From a checkpoint of a small transformer trained on Wikipedia.
Size: 6 heads of 32, vocabulary 1024, 9.97M parameters.
Architecture: LayerNorm before each block, rotary positions, no biases in attention or MLP, untied embeddings, normalized queries and keys, gated attention, value residuals.
Training: 679M tokens, 5177 steps.
Each number is 50 + 10 x the weight over the matrix's rms, rounded and kept within 0 to 99. Layers, rows and columns count from 0.

# layer 13 MLP down (transposed), 768x256, rms 0.127, rows 234-246, columns 128-255
44 39 48 32 62 41 67 63 55 64 42 46 38 29 41 42 39 62 50 48 36 70 46 46 50 50 41 54 51 46 60 56 66 46 48 48 41 36 68 44 51 69 48 53 66 54 40 47 51 49 41 62 44 39 49 67 42 52 51 28 48 48 45 44 48 70 58 50 63 51 46 63 25 57 49 51 58 57 43 64 58 56 55 56 53 44 52 50 34 38 50 63 54 48 56 45 68 41 37 45 71 52 59 41 60 40 39 53 51 61 51 50 56 58 52 47 42 51 58 40 46 48 47 50 62 62 52 50
69 39 37 61 58 42 47 47 47 50 51 63 37 58 38 36 54 59 52 59 44 55 53 50 50 53 47 30 46 58 54 53 60 49 52 50 47 50 47 49 58 69 57 51 65 31 45 70 52 76 61 41 48 65 41 52 51 54 57 44 48 50 52 43 43 37 44 54 55 34 50 40 83 49 53 46 61 42 51 40 47 64 35 63 55 54 65 65 55 65 61 31 58 53 42 41 60 43 52 53 60 31 55 41 56 62 50 40 68 38 61 52 51 40 58 45 61 52 45 68 46 41 41 36 65 48 36 54
65 26 60 47 46 48 34 42 44 50 44 44 49 74 40 56 57 55 65 67 68 69 47 44 55 48 48 25 64 60 31 63 46 61 68 48 32 24 55 60 64 54 51 43 56 58 50 37 62 59 58 33 46 55 46 82 24 61 52 61 53 50 41 59 27 45 39 51 49 31 42 58 57 47 66 44 42 61 37 42 49 47 47 49 60 64 38 43 38 23 27 59 46 51 61 50 51 29 52 53 70 42 43 60 70 51 65 66 61 49 34 47 55 71 54 48 39 53 50 42 53 62 46 42 38 43 50 47
54 63 69 59 51 60 40 38 53 42 38 46 53 33 53 65 33 30 63 57 55 38 42 42 53 55 53 44 40 46 64 49 61 54 51 53 58 42 45 61 52 44 61 57 49 52 27 54 60 55 54 40 52 61 56 49 54 51 53 55 35 49 49 50 54 46 42 58 48 41 54 62 47 53 55 52 43 60 54 58 68 44 56 58 59 44 24 43 55 51 56 50 39 57 39 62 60 56 38 56 52 47 50 50 56 41 55 63 58 61 48 52 55 36 46 46 64 59 56 42 43 42 33 64 48 63 47 40
38 58 50 45 48 64 39 59 56 44 37 48 45 61 40 40 57 50 51 48 43 35 49 56 30 52 49 51 39 54 49 35 48 35 54 37 55 45 41 44 51 76 52 43 46 56 46 47 44 58 55 60 37 54 48 49 50 55 51 55 63 42 57 59 49 49 53 47 54 71 53 47 45 57 49 57 60 55 54 56 58 34 41 52 42 50 58 52 69 55 54 43 50 40 50 50 53 40 35 47 39 65 45 42 47 42 48 59 59 41 71 67 54 40 54 41 50 49 68 49 49 44 44 52 46 56 37 52
55 59 51 45 48 49 60 41 31 57 50 48 29 33 25 61 58 59 57 44 59 66 38 43 69 61 32 62 50 69 53 46 40 59 50 37 45 38 69 45 44 60 40 38 65 62 48 40 48 49 49 39 77 55 64 41 51 48 46 56 39 50 57 48 78 45 66 48 50 56 52 57 59 46 52 59 57 45 50 43 56 48 50 53 56 61 45 39 58 39 52 45 55 37 68 48 54 38 56 55 49 49 42 55 53 55 49 57 69 42 58 56 44 49 64 31 45 55 46 39 40 52 37 46 56 44 28 47
54 45 63 70 61 55 62 47 46 53 29 46 53 57 68 44 52 30 46 54 55 44 73 68 56 43 60 46 41 53 42 61 47 42 40 42 60 58 41 32 64 48 51 31 62 42 58 37 47 49 58 46 52 44 47 40 47 47 39 53 59 48 53 53 56 63 21 33 51 42 33 37 58 60 32 39 48 40 57 45 34 59 70 59 57 64 41 48 35 41 46 48 54 38 53 40 56 39 48 59 51 66 42 37 51 45 67 49 58 37 36 57 52 31 40 57 63 46 43 54 58 52 54 60 59 64 40 41
45 52 46 37 62 62 37 39 50 53 40 79 37 56 47 55 37 52 57 39 53 44 47 53 55 66 43 38 54 53 43 48 57 45 58 34 47 45 71 43 49 56 60 39 36 67 51 44 74 59 53 64 37 53 51 60 57 53 30 40 60 46 39 38 62 45 81 58 49 62 44 60 47 56 71 62 57 65 50 62 43 52 53 56 42 35 65 52 64 61 57 48 58 60 61 21 55 39 53 56 50 53 47 51 26 40 79 46 40 46 38 40 46 59 37 50 55 62 36 39 49 42 61 46 40 52 44 41
54 35 37 63 48 47 35 50 54 37 47 69 53 43 61 56 43 42 53 58 48 41 49 48 59 57 47 45 37 47 55 58 65 52 52 41 44 59 52 40 44 55 52 68 68 36 45 56 64 42 40 51 62 41 49 29 46 41 47 62 50 47 50 32 58 55 29 39 49 54 76 46 44 43 34 33 65 80 67 47 55 47 74 62 40 53 69 67 47 48 47 34 29 42 68 42 39 42 51 37 55 54 48 64 54 34 32 46 51 72 62 62 45 47 51 46 46 56 50 66 44 47 46 62 59 70 66 32
56 77 58 63 37 65 54 61 58 57 45 50 49 46 39 51 38 56 69 56 45 56 47 65 61 36 45 50 41 60 35 31 49 66 52 55 60 46 62 36 69 36 52 56 49 52 55 53 55 59 55 31 65 61 46 43 78 56 44 63 51 36 41 57 34 36 66 49 55 55 55 54 50 52 61 57 44 36 66 52 43 77 30 55 42 46 53 36 50 36 72 50 59 43 46 44 55 59 31 54 35 33 44 51 40 77 41 49 66 39 42 57 45 56 51 41 49 58 35 54 27 32 68 38 49 35 50 51
52 55 58 54 52 43 59 48 43 49 56 43 36 40 42 55 54 56 41 49 50 55 49 47 65 32 56 41 62 44 37 35 67 46 40 38 47 69 57 28 66 40 57 49 57 51 31 49 46 59 37 43 48 59 47 36 65 32 48 61 58 59 51 38 45 53 47 40 44 61 57 36 52 54 71 43 64 49 40 35 48 38 48 47 41 53 51 50 68 63 42 59 54 59 61 51 37 56 75 42 63 34 55 46 40 66 43 41 67 26 47 57 41 38 58 58 50 49 29 54 38 57 52 36 73 54 52 56
38 64 53 44 48 58 44 63 42 45 44 41 50 45 54 38 52 26 55 34 59 37 38 37 50 57 53 62 33 66 54 44 61 49 62 54 41 50 43 54 47 55 52 46 59 46 51 38 48 35 64 43 69 34 48 29 49 24 49 47 41 51 58 63 45 36 43 42 41 49 62 49 45 51 49 48 39 48 48 50 35 25 53 34 55 52 52 40 32 56 37 43 52 35 86 64 25 56 70 50 53 34 47 47 44 45 45 62 45 57 47 51 53 53 66 32 34 57 55 55 51 49 65 53 38 39 62 60
37 51 53 62 50 42 40 47 52 38 63 41 34 61 46 56 70 40 41 51 44 70 23 46 60 60 52 62 60 63 54 60 47 48 42 56 38 52 65 54 60 42 44 35 50 44 54 46 46 57 53 51 53 60 19 63 38 55 45 48 64 61 39 50 53 56 57 75 57 50 53 54 51 53 46 59 48 67 27 42 57 45 54 45 56 52 53 46 62 51 52 41 42 57 54 44 46 49 38 39 44 40 58 52 62 38 69 74 59 47 35 60 53 41 45 40 43 55 50 64 54 49 34 56 56 25 33 35
# layer 13 MLP up, 768x256, rms 0.126, rows 235-247, columns 128-255
44 60 43 37 31 44 44 34 65 64 52 37 55 45 51 42 39 64 58 46 46 52 57 54 64 45 43 46 48 58 46 53 32 60 66 57 48 65 55 42 40 61 51 54 42 62 40 54 37 82 53 59 47 42 61 58 68 46 49 51 54 40 44 34 44 42 55 51 64 24 54 59 46 29 64 57 60 25 53 58 44 49 55 51 52 31 46 72 32 56 44 45 42 39 31 50 52 49 58 60 38 64 40 30 56 61 44 45 65 46 62 61 62 34 70 37 55 52 55 43 39 48 45 68 36 36 50 39
48 47 49 36 50 57 52 71 46 58 44 46 61 48 33 32 47 62 63 66 37 54 58 30 80 52 35 25 54 39 46 54 47 59 34 44 73 55 43 51 40 53 69 42 50 42 40 49 59 47 54 64 53 38 48 56 60 30 55 65 58 70 39 41 66 51 39 44 61 52 46 46 23 41 48 37 41 69 55 36 37 54 43 41 54 56 63 66 52 58 36 70 44 40 30 64 60 50 58 62 52 40 63 49 59 55 45 61 47 51 38 42 59 61 72 55 46 55 56 55 45 47 68 42 42 50 56 64
73 58 40 60 54 50 27 57 54 44 52 62 37 52 47 63 47 35 49 55 35 22 53 65 39 58 63 55 64 69 47 40 45 43 59 30 52 37 50 49 70 45 51 38 65 64 27 46 52 67 56 55 54 39 49 44 53 67 60 49 53 49 37 61 41 31 45 60 47 49 42 80 52 47 51 57 44 40 52 63 57 20 53 55 67 48 54 56 49 65 59 52 47 38 43 63 47 83 43 40 51 60 51 64 48 48 57 53 53 79 38 44 51 46 43 45 57 51 59 47 51 38 34 71 44 42 55 48
44 36 38 57 56 53 54 58 62 36 44 59 64 54 42 47 42 55 53 59 57 45 57 58 61 43 56 55 56 42 46 48 49 43 48 51 57 55 40 34 33 52 51 53 54 40 39 48 31 58 38 53 45 39 55 53 55 50 61 64 65 63 58 41 53 42 60 46 59 28 74 56 38 50 49 53 60 55 39 54 58 60 48 46 52 48 53 43 53 43 51 46 55 53 41 55 32 49 51 55 43 50 47 50 28 51 45 46 50 58 50 56 45 44 58 47 46 33 46 35 50 48 58 52 49 51 55 48
51 43 48 43 49 69 38 52 37 56 45 70 38 49 53 45 64 55 59 38 59 38 63 45 28 43 38 54 59 41 45 57 37 42 57 52 43 39 52 55 54 53 61 47 53 49 48 55 48 46 52 29 51 34 63 46 62 45 56 46 37 57 54 55 63 72 50 39 54 53 40 53 65 42 64 44 61 42 46 54 56 59 47 55 49 53 37 41 65 53 51 53 49 48 51 55 68 50 56 69 54 50 67 57 49 60 55 43 28 59 64 46 41 28 50 54 37 45 51 43 52 53 50 64 51 43 64 64
46 46 44 49 37 38 49 61 58 53 47 30 74 44 65 46 36 49 44 56 59 48 61 59 35 66 56 44 55 46 33 57 44 60 63 54 58 48 56 35 35 56 47 63 54 63 63 42 56 53 70 53 59 49 52 82 53 54 40 44 52 55 54 57 56 50 36 56 43 42 60 46 65 51 47 40 41 51 54 52 61 48 43 47 56 45 41 56 62 43 57 57 46 55 55 44 49 43 56 50 43 44 60 49 61 41 39 54 33 61 30 40 22 58 52 48 71 61 59 42 56 28 50 34 34 45 56 44
54 60 68 45 54 51 57 37 26 49 53 61 48 47 49 32 49 53 52 51 66 59 58 64 41 52 43 50 56 55 47 49 43 53 55 76 36 48 50 47 46 35 40 53 45 50 42 51 49 42 51 67 49 67 53 38 50 55 41 54 49 49 47 44 55 47 66 57 52 68 65 56 56 42 57 72 30 57 63 63 67 56 57 48 56 34 57 55 51 48 50 50 68 41 62 55 44 45 43 52 61 42 56 44 46 41 52 70 35 52 22 62 50 63 31 41 50 45 50 45 43 52 48 60 42 39 48 36
46 34 60 63 38 51 61 61 54 42 37 47 29 51 45 52 59 36 42 26 39 45 31 63 58 42 47 54 64 48 54 42 38 53 59 37 44 34 55 56 48 60 49 53 55 49 59 49 61 61 43 48 41 54 57 45 42 68 52 53 53 47 55 47 40 25 69 43 57 52 37 30 58 45 41 57 52 55 49 30 43 59 56 47 50 62 41 44 46 36 40 43 58 59 48 40 64 48 62 66 46 71 45 64 39 57 61 51 60 44 41 67 50 69 36 43 43 45 49 61 47 42 58 65 51 47 39 60
31 51 52 41 47 37 38 65 61 57 52 56 51 41 45 64 66 49 53 47 57 57 55 52 55 66 34 35 47 63 49 61 47 33 45 57 50 42 48 55 53 42 42 46 55 61 34 57 47 47 39 64 37 55 46 55 49 59 70 55 58 58 57 45 41 52 37 58 57 42 54 47 47 59 39 46 41 44 48 64 20 45 61 48 54 54 44 28 51 61 42 58 60 55 38 45 44 40 35 58 49 50 49 52 40 38 50 38 40 53 41 43 58 50 68 74 51 56 46 55 56 49 56 33 56 39 42 50
48 72 59 49 50 49 54 72 58 41 33 47 43 64 34 65 44 49 45 48 62 48 56 58 52 48 61 52 65 38 59 48 27 67 61 56 42 70 51 55 47 62 56 48 48 50 46 67 57 40 59 42 57 59 59 57 52 49 57 47 28 49 57 48 45 26 31 60 52 50 52 30 41 48 45 72 65 41 47 32 55 59 48 42 56 52 49 50 57 49 28 46 69 43 51 57 41 49 39 48 48 46 35 45 67 51 31 52 37 47 67 64 42 58 51 37 36 37 51 62 38 30 40 57 40 43 43 48
56 56 59 55 61 53 62 48 48 49 70 55 53 73 45 54 50 55 52 40 56 31 54 77 39 60 36 53 48 34 34 41 53 37 73 57 68 49 61 51 42 63 48 53 47 63 36 37 57 48 67 34 49 51 46 41 42 63 32 39 44 49 29 41 54 54 70 54 47 58 50 59 58 33 59 55 41 37 57 52 54 67 73 50 53 33 50 46 39 45 53 53 55 32 57 47 49 29 51 60 36 40 56 60 67 48 47 55 71 44 54 40 53 48 52 57 33 34 45 45 52 56 48 55 63 68 51 65
37 68 43 45 56 39 37 61 64 52 59 46 53 51 54 32 48 50 34 41 62 41 64 44 38 67 32 59 59 41 59 48 49 56 30 55 34 41 57 54 51 46 42 49 31 36 43 51 38 34 59 72 46 31 65 44 60 34 65 41 32 46 43 78 54 57 59 55 55 62 55 59 36 58 43 57 45 49 39 49 60 62 52 57 55 64 50 52 69 30 46 37 55 65 34 49 57 46 44 43 41 56 54 58 40 57 63 32 51 42 46 40 63 51 35 49 49 48 52 49 48 67 61 56 33 62 53 67
54 46 45 44 38 46 61 51 48 49 46 43 53 47 62 39 34 45 43 35 46 56 47 39 49 30 30 59 64 54 53 59 34 60 49 45 52 54 47 53 34 65 56 56 57 61 52 38 59 46 51 50 41 44 42 44 54 52 49 49 66 44 40 39 52 54 42 45 56 57 60 59 61 56 62 60 54 41 48 52 61 35 64 36 57 44 49 61 43 40 53 64 45 41 46 42 56 48 33 54 56 60 49 58 49 60 57 58 41 52 59 44 57 40 40 56 46 52 50 59 42 67 35 61 57 52 63 56